Part of a small language model's weights.
Architecture: RMSNorm before each block, rotary positions, untied embeddings.
Each number is 500 + 25 x the weight over its row's rms, rounded and kept within 0 to 999. Layers, rows and columns count from 0. Numbers have three digits each. The size before them is the row's rms in percent of the matrix's.

# layer 16 attention query, 256x256, rms 0.0869, rows 214-255, columns 224-255
105:504484476495465544479509487483491496463509513543550487519486521515484502492488488520505445482504
108:487521470470462478485480508482501496523468486476478468529529490531524542481523437498523482520507
098:518493551525484493488558497536516475522446543507516451478489549491494508533568466518481522488525
098:540474506511469507493505450461531517546563522508530454510505509531515529485471468511504531507530
104:493491548494510535517471519528511521540463488523484509511505495479518494528543463513504541446480
096:543484528522492522512510498477440463471503481544478508507511508512519506507536506460517510529527
100:485451523502492514499463516510489476481477508515505511501485545505484500528498475494459527495520
107:522466525494522464505504477523494513509444518490485496499512475516511531497487501509504495485506
102:514534493484518462433510480453526483524547451523477538477465517540459473492493495522494498532559
104:537442544484505470505530468483490503488466492465497496501508497510537475492518515463504485498518
089:506537516505516514545518457491466485481523511514459519512510495513458492496502484534469478440516
081:570430505482506478573453495473481528491530500515472519504503509542532455492510518470477481498474
097:468531513533523501494522510505516467541446508463482543489506462480498488491545492535498453565478
085:494462506501477552535444497510473551511546503494503490499513501536501473498456487498543514507507
081:478512496488520517463474503516485524518485480470516475486485515497487465482542549477483536533524
083:502490493525488509491439504511479512497489494474500499494480494524535512495494488485509503499507
087:515535494500468538502500540457511476507506490478477492559528478502551517509457467489520499481559
092:498488525530489516513472531511494535545469508524485456503449537501490509470461513465502493492474
083:482570474505464493483514497497538502505453520487541529521484496460505507476493503521481518521540
089:526515536512469492500505479486450483482503504516471503458507524550472488518511472454532503479500
082:527494504449499536493481490518505519479489494486517485442511495515485485475492522468492509499520
084:524511510502499525489481538538463483504528477523494492538537491547560482511494502510480532519481
086:539491465512521507463503534493477532492510465500478522484527560496493502485486511494531507478463
098:507532505510478497513509503531479499513506459503501476489484489536536474506529485515491554544494
093:520483520500525462531525548480506523475516513530487492482528529573543492488492510464487468501517
097:486490455493508520475505504527528511519498483490500509494509466466529518529510506510511553531505
100:552520460505499485487504476516528487479526515513563469541496520512486492474478473467501468504513
104:498514537524522488476464480515494513520485488493537471463512459516523511470515469476517513477478
099:514496485489479484529488538505499533474472542489484552464470533531497509497557514485525526499496
096:454456506487455494509485505503512520502522507494490484469452507481504511459519505494525463463501
115:493477498524483489507500502507498457505463492489510459543507465508487505428446448473550526508503
104:528482478509533513490463485519490480549473513531484501498509467510480502485504493525538530498488
100:469467513502515511457500503505511530504482512474503519513488499552485487459494505523464548506457
106:535498490524552496496505506519528536473444500481504494521512489474454494487483493498474537514484
119:538509534480472483479514454457488478497501535487524493531511521510510499523487526489483523517513
102:513516480455533494507513502453480487507485503440461519484492523527477527428462513501510489498457
107:500490475492537502552525497552506541498510487480469506480476532476554503509547476489540496471485
104:506525506497537517527509503522516499503475546504477463492517508536512483486535459521497544486519
103:555491507546515481468495508504459475479503500508503481513511517494516515505479487519520488496492
098:498483490513512496501469474508515519477505475503542438505510495510514528483513530474496435506490
104:557524509482526554471520512527487512531521525490543506504505546497475516528489509511534496503488
104:481499492473523518490512509534444509504472511475527481510440494530479489499486504466501502503486